Each number is 500 + 40 x the weight over the matrix's rms, rounded and kept within 0 to 999. Layers, rows and columns count from 0. Numbers have three digits each.

# layer 9 MLP up, 1536x384, rms 0.129, rows 547-572, columns 0-127
490487483521514491538495510512527513495497455563506455583449463471448547512537499527505547572491478482497574481522490411422434492441403492485530529531547506438490624472483456560498521490535468532443473508547537470458525466511418640489534533502473529486496510429503525526473477489449527474517529547458487418506503453445507496526545528462515443484527486457484529506454540480545455449502
572524422490553445482497529570462534603549509578468482437493520475515507443544572446489517466533490611436501497488518487534460600567521473532503545459569524501496531492566556506544514535495422560558521526474482542471557490485481463400553497496479453491527506553522452484489507408508512483452499603484543484498557524556535471515475502521528490487490486540444536492556474548516464472546
444488564477547554505461529488480496454472514578470506503540444438525493545536435522536485508611467487541535510496514493488528530524496476462549483558521496506518528505520481439499520523521510498475499506508488427423457495499501464437504504570426493540439488469424477550572588489472526505419515518574509500495455590493464477514459510542547494473512467538524562461509519503523534539522
558553471423428474470516474449418469498546501541547489467519535503548487537542508550549517502534531476509555588459413479517544536490470472512529495526483539486523469460483514462491495486431539480558519457461478555491400454496502418545466489477551528469482471534448491535508495481447445467500560558530470511480591523500576490528488540549468454563552410469476465526470543521599517495425
431560495499524510566497516466485461500480538535514511520464496454494512532483473564526491525486489457525524496603484452481530524494537540505543543538467502468568478532480492529459534552530514481482488500460536500461560475479494627493548523570475521460443503474499581428555519586484532558502465495470545522522459482517516491507490466488496505402549499476440484412596516496544472485579
522529532462483513488507600488539519528464567492598481519451477459463581519562525489586568428499625503526571554428483457531531533577478475462535464482506478509507493480501507491455511499448502509464453503528449479562488468523482578496511472503524539498455536534516598469475561489476485518478499470487525548459506521448544499421416432507480499510539463498554529436506530448483541535527
461481484596468480501449394453539534524533518597555481523448504517457464495482487433538470472492527513539506489478455451469508531483549531477500585503528493505474511481519478489519547512445474474519545500532495508476500464549495507459519509467558435454410508492549516564516534542541473468458516512483531473417472473557480500450513532558510556498500540476513489532510574493543503462501
503481490492555517415550515427561525505488532499516470518456537463435427506558520467562596457511482489488502514486571489537471502640504479409567484499485454483514511482479500444467519506490492550540556491452546466411526465506506492476542481531509521518568506524467525541514488513506503553560486515384567519555529462407523538510519476505520511549531487514518563581526529495460466524524
506468590535536481538462521479528468506548540492420357501426448513522473553460519531457476515444469463615527461530485521494457421480477529465445523489515534420529564485514535545482481412501499512487499435528481543514601498497491493503485540540498503505536496468513480506456497502472502498534497557523485512582510546541531474510533510496538480486476461530517498432486474519435538493445
400507501551513491496513548494452481461464510495446475484577590483546461549452471554550463479512399498451538492468536505523529583480502555547476469539490517535558561546565465522519485433434555501510485580525473500529401546549535475541477443485513550533463525467483510559485570547446459429452540533475518523524484526505472526534533488496497459487497515443458510524515562538538565541525
471480477470491484468541501536504476517548485551531482518513512470486568487528469554583531521578587502481427470503429499468492471567489512497597505484605478488519500444551496435498536562552514540474445484528502463550575560537521564519428539592488482391403529450569386491534462467545543505556497484584477495508597504581448577520618453500474564531500566514495462396439482503485607473432
519474518514433490507504463519568504522470555459530453490463486547410566502525525489455465485501512507547486427503524495539636517598443544567497472467464576489503572549525483566490492471494496491490544488536499500512596481562572447437526522553441463475496499535503514508474537462511468498471537541482458559562525576539536505489426420568498438446511519440490491498492475466506452484479
450576527504469500460452501490455497481437498539505405487495397565496466500501563439518490519517516512580459483473461428575461514520524576468485545416525472446481506484474516524475483487499456504463466522537409492464522468522465464479495552485501539422500474539464478465508460497493513561564511543519471576454533617562546473454476509472532529453493449497500568427479508526466488619498
443476524540453439482386539443490478464476488503545446519500536484419536425488535506493432477574539490465541532470463448512582470500541516546467444541452541476589515500536483574509511518577599560507479544482471526467496539499502458539503501469522540466560477524459548506494424555408441495493512407525537475560556562482517447506450410581511495452587458367438534494582502523443489520534
493465598559484519474500543493538549470534554456547508495532531490511533490460538526543485483434485507518436462450495493501499505517511499465427475453428527423547440446476573550400533522421474533521495499558515522516502524530522450496464555508549467402521480511525545510552465407466457469445496519577469455492488542430492503502507494553506490439514459455540481546535480497601465484509
455409503469606542509527471533519517449487571538450459512507458495532429483479419536561469527493577477499513458522443479489458504546447493553484546524459452496475585463510499550453444549552497445518522483559438516512340492488446460475499530502497494452544512487498501499499477501495484553578529535506476544475486505568554473507472467511437519483583484451511465483422433503551507426473
490495613476551523517459471476494513541522503529580487538487471549518537414515469474417546502557499591534453510488448496514568509426497482510475494508526533470442466488485523491458504499497523526442480535431455455463525463516516415504507534447524555557539427426519462493485533493531525493485471514507484497501483511412553511539451504450494549493496506503512417511533507518500487520515
578460570578494541539525449561520483511453512511467525485527504366520514516510483548487546536579504529531456559499498504460467474503553505450532518470496486535496480565520447488480481468514485544563472501502511503488565464505507514532536494523479570511557489511508451493433542520538483527501465464551474515484501528479535551543489468544481473511458566469564497497522439484494544495499
544428498539517565537505469449484478548470549499461486506495467509481468542537407497502435493519538519576527506570423529541467532546515509516424375485515516489471554519456532482486523551498476493525488531517501502498454507444505516503445516489547475545478472526427485575498426503515583519483495493480491531573464578508590501519479508515559459523387538400504548557511470518573473442540
506575479471488469483455528439574504411484487509557503544563483499435485491464456453464472537454542497486481441402449541539502532453486492490507483605472450477552528521464496491515487544454511541472470615478476502485415464511435483478565471487482449510544451474554474510445484417522508473500502489506577525482535560504532425490477521512520514484478481515469502537506481519527542489546
468490516490437445466471438407440453491466487399526520450448472467455505477571474548573420480615463431511504526488417435474475536525479474498560539496543474526549497561514471455601494470462544489442404546498451482527399548494529491485530569519451506500494531524494532449523562538486493412509520554530542454567525523539465406471521528500513555487463473524540481466523473464541486470556
514497501420581436501526451445477490478535472460533441481529499553546500522478650511504505548489510518497499481474446483470485495556527484501532493526476538517553517484506494546512546461491524507511489455530457466481498492465501507477450500610447436486500543474572470476473495514451473473582551539498470484473510549436441489508567484491523585443489443466360530513538558505444423533516
468535494547478454483479475508537457504505458490561517413474488536520502541522521534540538494507478518545523484556529482471539451447508559513496507507443550543527473450478517475524382443496470440495474504461531446525545466501452550506503530485557452438439446539517387485609468508464507482485446520549475543490518472460482417564550493564481558525444578455501466455425436472470523520541
509487496492509512513467457503472480485470445435507492547577555442533468491557525525519540475493446437461458454539488500572473566543509516496532487522447469538556478547486475470572510509542570474465528526576404501503427461461514458548506537507444493470525551504471538509544491540502480458481492475503519454583557499507523486501491517540509522503556455511424531554506503487501419516504
488508582460480575480372473526456496449557452516469517550532487527503528466511546505435481455532474479535476480522487567493526432518545531496446529523472457526494554572491506429516557498427465534528471568505471514411505499519512489530501521503509466518482460544488521456509484475506524518503540544510496500423508465445495496569534503503555511536515516516567531480448499519496488561497
557529479529549517501443486479516474470495426518486471524501508519488541502535546535510442504506548480497511461480484507518568456460515450513372504531512527515436455539466405561520511517475580424492509443532492480423453491499521514440536557484431477517434478458494514531506480573573457498536521579459561522555491470510520511540522495484565552460550534558459515527463566532466535508489
# layer 9 MLP down (transposed), 1536x384, rms 0.0555, rows 547-571, columns 0-127
523443536506537449513476545451486563424481536506532481468522494547548545462524478498458542494549563452480470553530518533574490503561549517561551521520470492460484450549492535517517417474472493520504585479472505503512481470566545544493435419511463544518484515458503515477487594540455536544527509454528480520569471532535440494567471415495496533498502536521469426602539463440545510479513
471550497475504512512522524577481469554419529497504518561438577559493536485527537428535572470484463530521512490541555506511492468563548500479538529447521569466499546518589460425479517448565461499511472511505480514537533484514464552468508524474513480513436487500488451454496512485493429553472487511463571542569534529498531453491411415435453459427522533510487472467470513509454450475538
518490564566484485568534474440552513431432466433473493526540484548530522496453522459488504489540576478506469461490479506517467490507487535487496513455505555502428527519557521629541444440510489516511450542514458504471514474483526537538543420486486483468524488534514499495493537471540423554509489467494504516520460422508460490452497479536486480554487563515486494523499529497504485476462
478551479522469523512414453497411483470538451525511544498486514512511444497464522453444479438616491513484507473595514525522504432442444550531548585499495507472556535530554481535519507591470450468480561520465494391535511479553489477454483466505515544471502440500478514480432511455506482450463481491511494522442566464460549475541496510578495493475505485478550510478506426488492517561513
502528498550463519518473413516519557418552526540466529500497472482519508482544459498491506488433451503499533500482530446502485461433517562527511515505521480532456431536477529507541506441472510584447458434465545538470473522480435477539474447529503473503504463516451528510505516503500492519505442481579512489565512484521511495514489517505490495517552450448516566487479555514506463424585
531506539474507526455491579504543484521501466518480483508495504468571516525517511479488440483479491516475461475502481581459524458447530462488511457549559480447502476397489457692513527487564486495545494568473480459556506445509446551490449469574450501604509470493484431470457471590469518481542520470482540528469488537494495450500549523469492528461504492534513513546516509531493527564437
502485547424465448484538462485417552536457475470503454552458534503459458502489547535470511496509490533557478486492534517487503483456488552546540548534518484506490507428455528583552540545579488472504551555483522450512516443573400483470508531481470471608453434493515522507487478535512528472447570546513519525521496580464480561432557537545514502522447535534460510562564515482508483537521
480521508510435512453393526499407532500516476541457476505560535502578483513467547475530459523521514482549494472543519477438571504494460484547518528519428498465456443464527522448482445481521530411488444468557535520495486520535419503442505452485527554434494466501480520502497621504489514491476530500533453521475517564542589478454573509496507492458444554510527536383466426537526454520534
501526508526525502519507504504539512535510508497542541586531486504500408503501491450457483544497522525437546477493470548510506454561509537497513488519484514543495520525489454613528505534458504519553482525506445456571485567482492487468489533502531500490466452540549540490489501482511470484503451429496516497493434521457460460500471507417533502506517417519506510552507475504476539492540
387507463506591499522559504490501503533482538503505581489499485419532514524541480532465538533488461514441417508547533489458423440471540405467481541532532445519493496473459429549496483437476485499565536520486556516435532460584542522451485519467521497591494469501491485466576482545552489490481477448535570437583488433492533498420578547486592461490504534487463463540492512425462436444473
482490469483427484515451493508449541502526472478472553523547508407511580519492532501417475494616551450460536511406474567498416521558480391469503505506533486516472527497485500572503511542527481560468541498510502482525532421517488538499533462565542482460492493481533450492492511526574539515512445370483469507529503491499506561527449457429462616498498583470493450530450424471510534516432
412462456469510459466475462465505574484476446521496483465513484430473478519489529495503555503518665508513530495480441509543483504444499509512570499503507423582497432457481508626562476440552533411497451489474497524510560465419502500549478557482547509560497487529450542508467530455486481532498487505557534470493522495509443463499505561556545495527524532529441441564520508536476539530495
562481505513544426492531543498538577514476513476515510419509464541565476428523512454493509520426501554549441491532473473512474451556603564565458579443557522498448446423587470537517458468519492530520512512472532478450556453539450433422541529550550465520448424489432461531530527428424492507524578441434517551415493488542488465491447531498573516467481462536514571500488447544457491486465
523433470468408557486463473512510508461517504390390526457385422496475465430514489581471451555422505451585500470541439443475498621500582567514543464518494458425531476485511511571440409511532509473482565524511476491413497557545644510467515514576483499556501488450505476501451471514486477514528512463538368537601500597596489441553498488491423475520440569475448409520418551505510462469555
423491512577546469523536522540520497477463483494512466463504529579558496506514514541477540493474501575500523396515427478550559608491486443500493519510427488509563519497407495544508427441533510574473554525542531461535453498464500385501521562537481507529526483574520506467473524551431533446504484527521451487475481498489491419537544471569472418489457469470443504408485498507460521506552
501475566520520467458536509520505491554481526545575560423504570549523504486475500449476493506523476448524488421548519497491482466424491502508498490477490530479456462546521481483474513401505469567511562544464555526455504561463551501457429523500463531506497474473482446559433492507515521539489482514472505467513451465448411525467611478543465516519384546433500475486483522461526529498518
477519535498510453523475504465565515556537540483530529536617542535565477469460456482522483508481545451536513464507483452553515537470543524495493579544390473464485439484527516478473566515475521470451558523465438531475507488486498468495506530514599501477479452476481419465533491482532463523508452461477443552522495488486475525491498525512536417527512530519497477517509498497497466460481
538416532517543493503509468422503465469428509478473506570521523481524508501455589554424420522515513494492530534473540500536462436466482439491517528474452529490469520467513536523580521480435403501523458432502524506484438569514479482497436517439547475492523483485416467496525495516427482458517524455522477492530500506522491398528502459464513478470552424478474467516475451511500457466494
479523506443484578532549542523565451557527458400488516384518527568415554522447500434474491526521521447535427451526565522462474496484501588550445477522474560505548517497498501526480516458514526456497445480518555526478530471506521409525492482550561505471485481520474474524452433551554506402516475533495473551565440475422546510493496471485535522472482544464524517573476536507571453544502
500547529507462489539528508528574483565496476534518490475454556483472531534458510551401471500456553418451517467405396549499495541523500582497487448460503509564530506400524490332518538472530565497522499542507521485488556479474580497531501525586517489574492484471516484487470508524489650544475556515512523551590546479484504462516517477561519580498466546533488504464565511473467524479481
542577499500511483502542594496510536519533448469475524574499466531570523416492524468523497468519585519541504437527469466483480559527498481575540422514566521541443458507506529408586426469538484529530501521442536459572517525477396519515495488452472529543575541469430454552475494508584514518458473499586488494527485470473468515491518441435516406475476453504487535528483532496502440543554
499554476530469532459532520524538528449555481463536533406443509497444535533510549533457561484505496481512482500506531496506524523505563489526529545499473502509443500447476575492539473483473448559452568479483524449447563486527484474551519512498457492576513437513496511505507503500532449532493524501518557530513412505508520547525445516556495561488543528438506428526440577601594503460391
554493482501428520507558418473542481486525552469554474508537442533464511445441445492556528447422468454448435488493458454527522490517515531477484570480498497443557513508489491486508513495459494480524485463460506432394474534402467546579534460501474432487547447475458491530490562474476530503471480461518490496546507518490458500468489449564518491435511448452413487524525459468507461461515
567477453469487524478453549501427422500470478553472526502455512436503529544521499492404510502433621474496559467520449508509529413508444548544473442552479516450433514478505499522561543564537484496486468556555502506536461545469471423497500509470519562460496471477507427496535533472518492503545598483507445465507441502464511555555492486518550491466447533497515462539506560449520453575569
509481494525521546542399525447511474528503557448559523498495515486513507509542526489457518509489530448516513520456462489450584478505457451474514603553527524446460493529484501402510487466449465523530433397540513528478496514522575532503513520470484509394533497493483500458524557514506591508493549476507485510514484473534445507480545457490535486469498511515556495474515542450582483503483